config.yaml
hidden_size: 320
intermediate_size: 1280
vocab_size: 8192
rope_theta: 1020.0
init: "uniform"
init_std_up: 0.0227
beta1: 0.93
lr_head: 0.00528
decay_fraction: 0.28
Each number is 128 + 32 x the weight over its row's rms, rounded and kept within 0 to 255. Layers, rows and columns count from 0. Numbers have three digits each. The size before them is the row's rms in percent of the matrix's.

# layer 5 attention value, 320x320, rms 0.216, rows 250-255, columns 64-127
094:085056115152106135147084068148110169154173065093126158173135176111122122096162125132167136153161194110173084078113142152109152137133107185106151171131105186130164124108192184083158159132130084
102:039123107148074120108117108119207098173112128084134124162178138119099104121069096148122121122165167132107116160139142098181146125100090133167117164128116166119111186120145124102169147111140097
094:148195153128156185169149080086149119133168155140113056112109145117119143164146167119171177179085190106104147118107142143136141146168160109178160127089119129171125067116167106109140150085096094
093:146084097110104116151114174155140116116075154215157100128120092134072100082148127126075171184115106117140118073102142150145148066093167147094101189111178167141141114142105113156112120210189082
095:127108142122054168157139211091123135099166039172090154139127133177149122131142114147156168102145126107136081094102118155125122076121094115107109129124075077142106069110129085176105133146092127
096:121154088066124067145129136152123219139162149172079110143111151115148150144127064165137161143166111142141085105124134189131140079124163135120136083088067112132085112144175113214131098058116183
# layer 5 attention output (transposed), 320x320, rms 0.186, rows 250-255, columns 64-127
098:132176187100098101112204139076114115162153091116059117182074196152100153175091117106200098150133158115057085169140108117036180133100159194137122114124157124195101070147136163135153119134116137
102:120139115126153137113123066105169088158136095099134024170093165111116083104139108106175097191169131066163152093119100148130148150185079182092097118138089118174147105158151117137081155097104101
096:143144093168087151094138076143167128153091150066139157130165174090130096179069143164121081195110170047134098156189118137144183141102138114081146199107108068139100150169066128118131136079152191
101:113065087101138170190134191121069141082068125086170169166077133150110121151126152182174169144144095135113075158168116156096109126112136124134131109126138126128095089115125177151121156168179131
100:103047144108142143135100120153112146128132122157114121121148130113123152164158114138152130143167167154058138182090168145159145109059184125088146096129100041127114104167125031138106110127103129
097:132082127121113163161125135111159128136156176096126113129142167082129107144086179132098137156134105134170163181151047163149167164114128143082097150076119124133135147189144040170107101147111121
# layer 5 attention query, 320x320, rms 0.202, rows 256-299, columns 64-127
042:186119098101090157126147118113102195035176132091110120149110207143103155108155182070113186105143107140086114164111146095116135170127118130092105147128079129192150114118139145119137142101139173
051:157138133105123142119102152061081149163164096116137117098146120159132109088131158124103119119162130109136095124181093117148104117105137167164160114183118140135118186100113138132197088092132112
052:031143151151160122155142161146170091141061111106129143173130153097126108159105073091133147139134122101134152136064108054085087106149166118151113101116118144135097135157100110173097147137097169
046:165074093092097143084139121139107137069160114136132122131066161150107131144182117118116175117144098112121135130141131121126136144164092171111095128111064124131106115112132129103128163070119176
054:176141101160124139124107124138138174147133067141132144138128119132125114098092186159143070159081156133115136078129133180166175098070199104161065134173155153136140152113128167144156097111133086
049:028152170153182138133147145124186144167094143145133159151145114128106131117063119119173097120131153116129149129103178110115157098097162136137114154137129117107143093124111109123152102113111068
056:191140099135125170124166153146122173087199107184115156153155124125175117130125185140147056201119079124140144077093082163123136172086127138119140085152173167112115123133124145111165115109122127
066:036174113181127163130141101113157163162125097118144198174130111125117168076119124119149121138128174088153127147124105185132137085104118111108113183161161145096160127162149159119149125077145092
058:070155146142141185116126160072118166132120079119175178174102147108168146105133183135105086139140151118155100115083089167122107097085114096131108123157172134103089087143169144137135130073157081
070:069156100166158099174141156097133097156099129117105164198136113118115158100106110142133093169109118124163130124111177091112113099112107116170064160119114090118112154134153128180095130142157084
063:103161105112181095138149163121147038144117135135111167123157115150091155124131086082155160146149123163110143119118216064106128127139127158191104152143115105150160145164150150149113128130101095
075:187081148093076093116137102155121133111152163122128094059113132140117102165142109111149156109121139144125139118152135101142163138175172118104189111129140133122159114126093095136120144143073149
076:127139107148158102099122163179133141101135143080064128171107126078110136120121122124161154098163085115051181125137137159161082156138130160160088082106085128125106114122149169123125202122185155
071:161127133106092092141129148164108109172120116172112062095107050115138081115142097127189165117127099132169130126170138141092104079125156149125105158138141128123108131088079076110139107124132089
082:065157162145144180085087124103150122139127106124121147169121124112142138096148122145126098111170160113102109121130116186130079143086106123078086134096072165135107075148130152083127158112162151
066:080186082108160143155115139091113070149091121109149106172139134178160168059118141080125106145153145149195105182085157150112091086113099171122100115114114111123129098173124177166093095155185087
096:142162141127121143164114092086100126149117085180213096176084059096190136049079057117144117157126173138185120135120155171080130085115102117114122116169154109157154130153113106140118076130104079
084:129092130131112101143173152170142174118156077142104184102125116121064151109115121114158175086126103141124164113144136112205107150143152111137143151153140103099119097097138123150179193100126162
092:149111173114152124111126097123160167105147167140123145087087112162123123191160117147152155133072137165122097105135141061133192131150213082217114136167133155130147133079164108120085119126103082
090:116090122182088166045122102150125174144155108097114117180127160124125116085153162152116136115114167094096135111139079161123139149140087157068089086073100143130115087150090121075122150083153150
098:090144124094107101136096087085072121112172103084148100112151146132130079075145157167123073118106121112168120133102110155113195162103091131092143118120139129106114075122084140109119136097149140
102:105130164187131127110113126148115144168124111148075175133158184132122149156122156159084139061115137126027136169092179098170191145121129173136124161131116116089098081172137140069138125075141139
091:089146101206210060115133183149131133121089215088096130142134134167101144139179158159144087174155149067169099143103134098095151162095191095154132152097102141130107140088147126132150084135184136
102:153153163115087154126122115115077129108045135155155074139057123153137157111113128096161141151190127104067037130220147167156142128133115118113110205114100162105124119121153153167104115122143122
102:144111149201101153125147144166123146181159099088137131149116210169170144198147166158148144124131132075073150117196125089105132154110121113157115125123074114102098130145155102087116120102100096
109:096118150119116060144106138110091166182118145172133096063069118111156160105120193125075121141173090113151100130087151128100200128145141138116200137113168197089160150134153105113130116100119153
108:089151155181105150157110122144195082146110144152078129107104141163137078167116092134099155134085082161083196128092101092190106129148139112147134128124079091151161104092150144111094071174084181
110:068123129140192159118092112091088221180081194140160103109048141120129139181103091142172136175149140135092116149159118156106096110115145093132119139135135122145134118136082111085121185118111099
114:158152155091055094083168119169160126103105095134172122151160138083185132148128130106127189101149078149152108115138171189173116079149079187169141169159122174109091154129152178103160131112147158
121:135105141106150062180090058164144162107103163063136092127077084109147110139187119171094183141148106150126162128123146101110174163123099111170101153095187135078118154187172158083181143142167127
129:087073174113072121166122111127094137124119167147116149168121185152166109176115173115227111116161182144126129113159140123101121095152128132137085153059075172067167179183157107162108125135104122
111:173083118075183113088136200169174174090060168115122186171148151125100164112109122150139132072123151158063066132200112111104126166145123100098067160116091146130127183121136127123171124144150151
112:157094132116119136176117189097144137234104126044157098153109096140132158152080145122123103116163137097180187139078139108110151113126067109106155127101129178148141074151093092140106134114143180
102:122140165158036085137096095129115100177080148178146085123107090103162097139070075077172145093160102123142097164122152122112067148152137175124089113103092119156155151144086105170012149142059113
113:132101135118097073141097112113100094115108146084149109138137156136122091178167072101109110191083101142155100137143132127066145191146085161156181153091123148104091190171126095086166102133081102
113:116156128097139111138047173076135152129109139171183135144156089066151118121188102110107189211112131119114115058110141121147104227139090058092101092158144108107095153110165144133116133135114116
114:094149108039186129199132127101129124126082202159128158147140105132124156079202088060092115164119099130114178166125093112137119148147135113122073164138176101113096160184146141153148114130132098
118:116050179147162132132142161152090089121172143054085152121109100137066128161121063172157117062086116200061094110108127134128168103115174105146136114145143132172164077185119112105162152185182169
113:144179138164107116126150137134118144129094132114102099101184064151126079162132171138116133078107153085105073130082099114116135108156179124092079132132074147173141114073149043143132066144094133
108:177141145058160093124129123155103119106113145112165125125106113126144153141133147083129117125175114186112165085134112117151079160153102156104107103180135133096112129104146115069115142127159153
116:147111133154146124047112117150182107104176111096095163142189187088115165149153090127133097177159166084124114135095086097156170112119147100115132116135130131172141094142145149104127128126155138
116:147147131142118093133067212143085092101097157129106180147169091119105133075150162082130193174078128137073099109137115108141124177153136160126136088109110130116110167116143160099131163124149189
115:124145120145157106110194169172059101103161127141175186094156163082152082113109190126112051144072155110115126160121152113181162177141107102105143194179141121192149107130109199075138177143124176
109:170122091139183085096144097170146137039147112135136157100106141067124122171141132090151103148125129104148133157112190154134171110096140147160152142132050176180135143157158144158084171113136093
# layer 5 attention key, 320x320, rms 0.205, rows 256-299, columns 64-127
054:150192125146198177132135160119037064116107050161144121131137083105081108116101126106171101105184175149170125147126142174102142152075123103148175122082171106112159117109103090147115208091079061
058:093135079077075074177114133110176145137135151078126115162135178185176185188161152168131101140087077172124126153145090134152144128145142107131087132109132161175115135089109144074175155172198136
054:155107099198154133111119079161100096128129177147167120122138102050079068073085128116142171104243180125107120143143154076122149150103079174128147158159110092111155083125131093072108136118129096
052:118186112104163106145171145127154155176171095150103161218154062099133123115101109160142060151148188152133121095090151120105084150045164086113175125136154153133105119123133132097131136098156076
055:141115171144077134181154109107141099126139159140143061123107187145117143118168186146128156156070021139146104142130191137168087119176124143113108129090134123089080105127135144147121149131188165
050:144127092163106127095155179166109067132126122106106118099150183088072155112140129077119170145159085132146125135127109091133115152088102166138162130121136105102102141180087079087126155150100115
054:118068134119098093130110149138160153154144167120136060091173129159106187187154076076093170134144081115151077154108133157174076159147122154192094178148130162117104123133159144113108119176123178
050:146119131134107157083134109183092084125148082072119117099121148104055125138150163174059131116141111106146120118120143090137118099112114152080199129126150077152143126139067076055107126107124102
051:148139160174148129095152164142133121183125110178107123119186060126120153132074133109144119071171189113154171153167114093152130168139099149161143186101087129121114125093067071079152121126128124
061:163149134161172161105109126132155145158163145131115116126091104107091096133074173167111143048125161183123103121124071069090092138138117139141155125102110176150157171132090116096145144097196112
056:156127133129164138143073115074123164099149128112214122086141087131142117106071086132136158056110172086135156108178109154064146111126151058114135130135141115140138141138091108181168069117154072
059:097119137100138137134157139137146161085108098132130143105113125117164194162149092119116128144145077121150128159141143163135091141168203107135129106094106141108092148115189188160099140164171130
063:118164134175128183100144107143142096197195103134140110195165176127165118143119178193136111167101159137146132131138102104085155096063137051117103095125106124109154119152090117089092115157111100
066:097087169064101181202124126051119142118128115127111082150156124143161120128110092113142159096183059054079142158108165161133101112165123109140107125071159110146067074143163157142127104146187149
072:159135081192149108056142136150095118130184124113121133113161132115060102147143156171156131092089201155135149080149127088099160163142116182140121166145099129099148170127100127068126125114087159
049:090133084133106138116090116034115151136175111155161080121123125150153077135084139157121111157114171139118201091126073124077127098072131096147064157111197164123139188124112163133166095086213104
071:186108119147164140136159134094120118087144132113132121093173114099125156164116176120141173157170120108141131084124162090046116136135139150176150142133115135108137102101136140132154158118113078
071:120218183175118112107114128161154034173127169068123162161102091155175150120160087175161090173129183171182132177125111133119180138104134023132139091148098200124142158078142100094090106109144055
063:121097149059150085140130147157092147096109063187109116145100128110122192083133137081104118213172131126194133173100132129186070109141086153115148150069164107137129089070105140175103121107109146
084:142192152158175146076152177157128098154157137083083172124122152132095064137156191183161112123095154119104119145123097095132184156085150076125136095141079131125177141137074105127073145158080106
098:152096124151121099147112170138113089094192086088133143109140118151131131105097154117126130137074102124156138091155048125122117086073129109144148102137157117138162170124066114137103167175123174
087:127112130101133122129169069113093125123173160134173083128126108115170118141097190165066088175124104116166127100124184092123123141135157153103163141101114110113148109109134138061157100143138143
097:107075128181195165101143115164134145154178108032101087189130105108101131142184118137104092134081155183174118137087133213117150113162144089126148117135121115121139113097124154104148164132120142
103:120082146085149144143123128145141081067134112170151073088110129121113142163129135114078153099182121067148148162094140163137145160134128109115124201106097138106126103083152098088098024170125148
108:140123135109128169149100123068167143154127133126119145148156160157116093110179133116107133138101129169070124136127143122131133148093153169130073142155084113122113111189134073112135144088135180
104:126125092166161098134142193157083115155154178166102148173126056085127141123181176129169124139169132088100145125146200118109136136102100109087116093075071126116122115109156155106119107162094064
115:169146147184152136122080124167151093100096136101074142109160144120092137080186097099097125152099109174050133111150108109142077091131160127143158052159100107140130181137168123107117093152132142
109:042115045116124181160103150062100138142127175164104114136157105136162116130134074085161168166140129104086140118145073112137087124086124118164081137111149144129110126130093143077126119149061151
119:129156129167116025083104175167105168086062120127177178152133094134137110099155118157125125081055126101161098106113125149159120145145099185208142214133093161124071150111154145141139099114141135
139:142068104110155131124134033142129175088168140056202118117137078122146128179164112137061144126148070167163138157084154120139180143151087122143168145092092122126091130136166120068184106091148148
119:065146155124137156075149112126050119142134146144145086166048164122121110132151213148199126108120115133159111106098183113082167145128124158092103157143048207111145152210169110131105141122136101
133:119082115078134120119102144152201141137096171142125169148153125121138181109141170127154102111124176122077131122181119110091117175090131145092120178124070162129119152118127101117113116145124138
122:097091112111149127190146176100174090184135103099119100141106057138148134128109162130124166186126121119112169107121135118125100109132123101116140103133108125135074085154098133145101139073158115
118:100166174122127079134137187137158079158099139131134119122110034162094155150073013096091108168159124098170168174151104111075078151131145058145110149157064081121111142093092146170098150164097129
125:128129156104127104131147116192113172133175151099191124129146155131114065164119079139126086144095105145155156088142083141117136169186171179143166136151167103085093168100111161084141142181142162
120:099112171152088131173070111073165080104114128123119139140092085087149068097141149165127200187106119121153118109133127147179114233105137106092105105117078125109136118165149122156104114112113127
124:189126092157124102099152132083138109090125163161112181104134114107118177193161091090056116104137119133122124130140133099127102189167084180166120140128136109145093147132151123178137125205123117
110:114127141089132133130128112123133118051149144059149122120151064118095147155146093127124163105124107219081061080040128131146116127088139129142129148127111114179168117127139124117148175174142187
123:113121172106150135115127129115174119121102139146134171123104082099135115119098126131141146094138147093090115120123100108129156133145127074078100140141085134139127130108143148111184073161138122
132:153100158141130100115123141135085098121081180142141167123130081136126157134116088088116171128136136158008156120158144087169117159161087177111124083158131155116132114105117169110135151118166154
108:118124126171102130097082074093091122113151146144131153145156159118120075157208102179160076152064183138188093125136144118120097183144136128141149134127153084172160140168104122142103153092124131
124:116169124138088103086078128130140115136100159110131135154144096151079144103144114112160134153093110103143144135158117128166130127132108159127156098060116159089083127143155168189130098108129147
116:141124087161109077070152120185082124139113134171116154092121146097134084187147179127112063091081165112095146188057096107098160162157143168158144138118141118158152152159111182076165099160133109
111:165071100132148140145075074141128074079122139157156167088186127062139129103184119145107088157173133083189135083095182130141175159136071121152143124140190104189114142113149159088095142113112176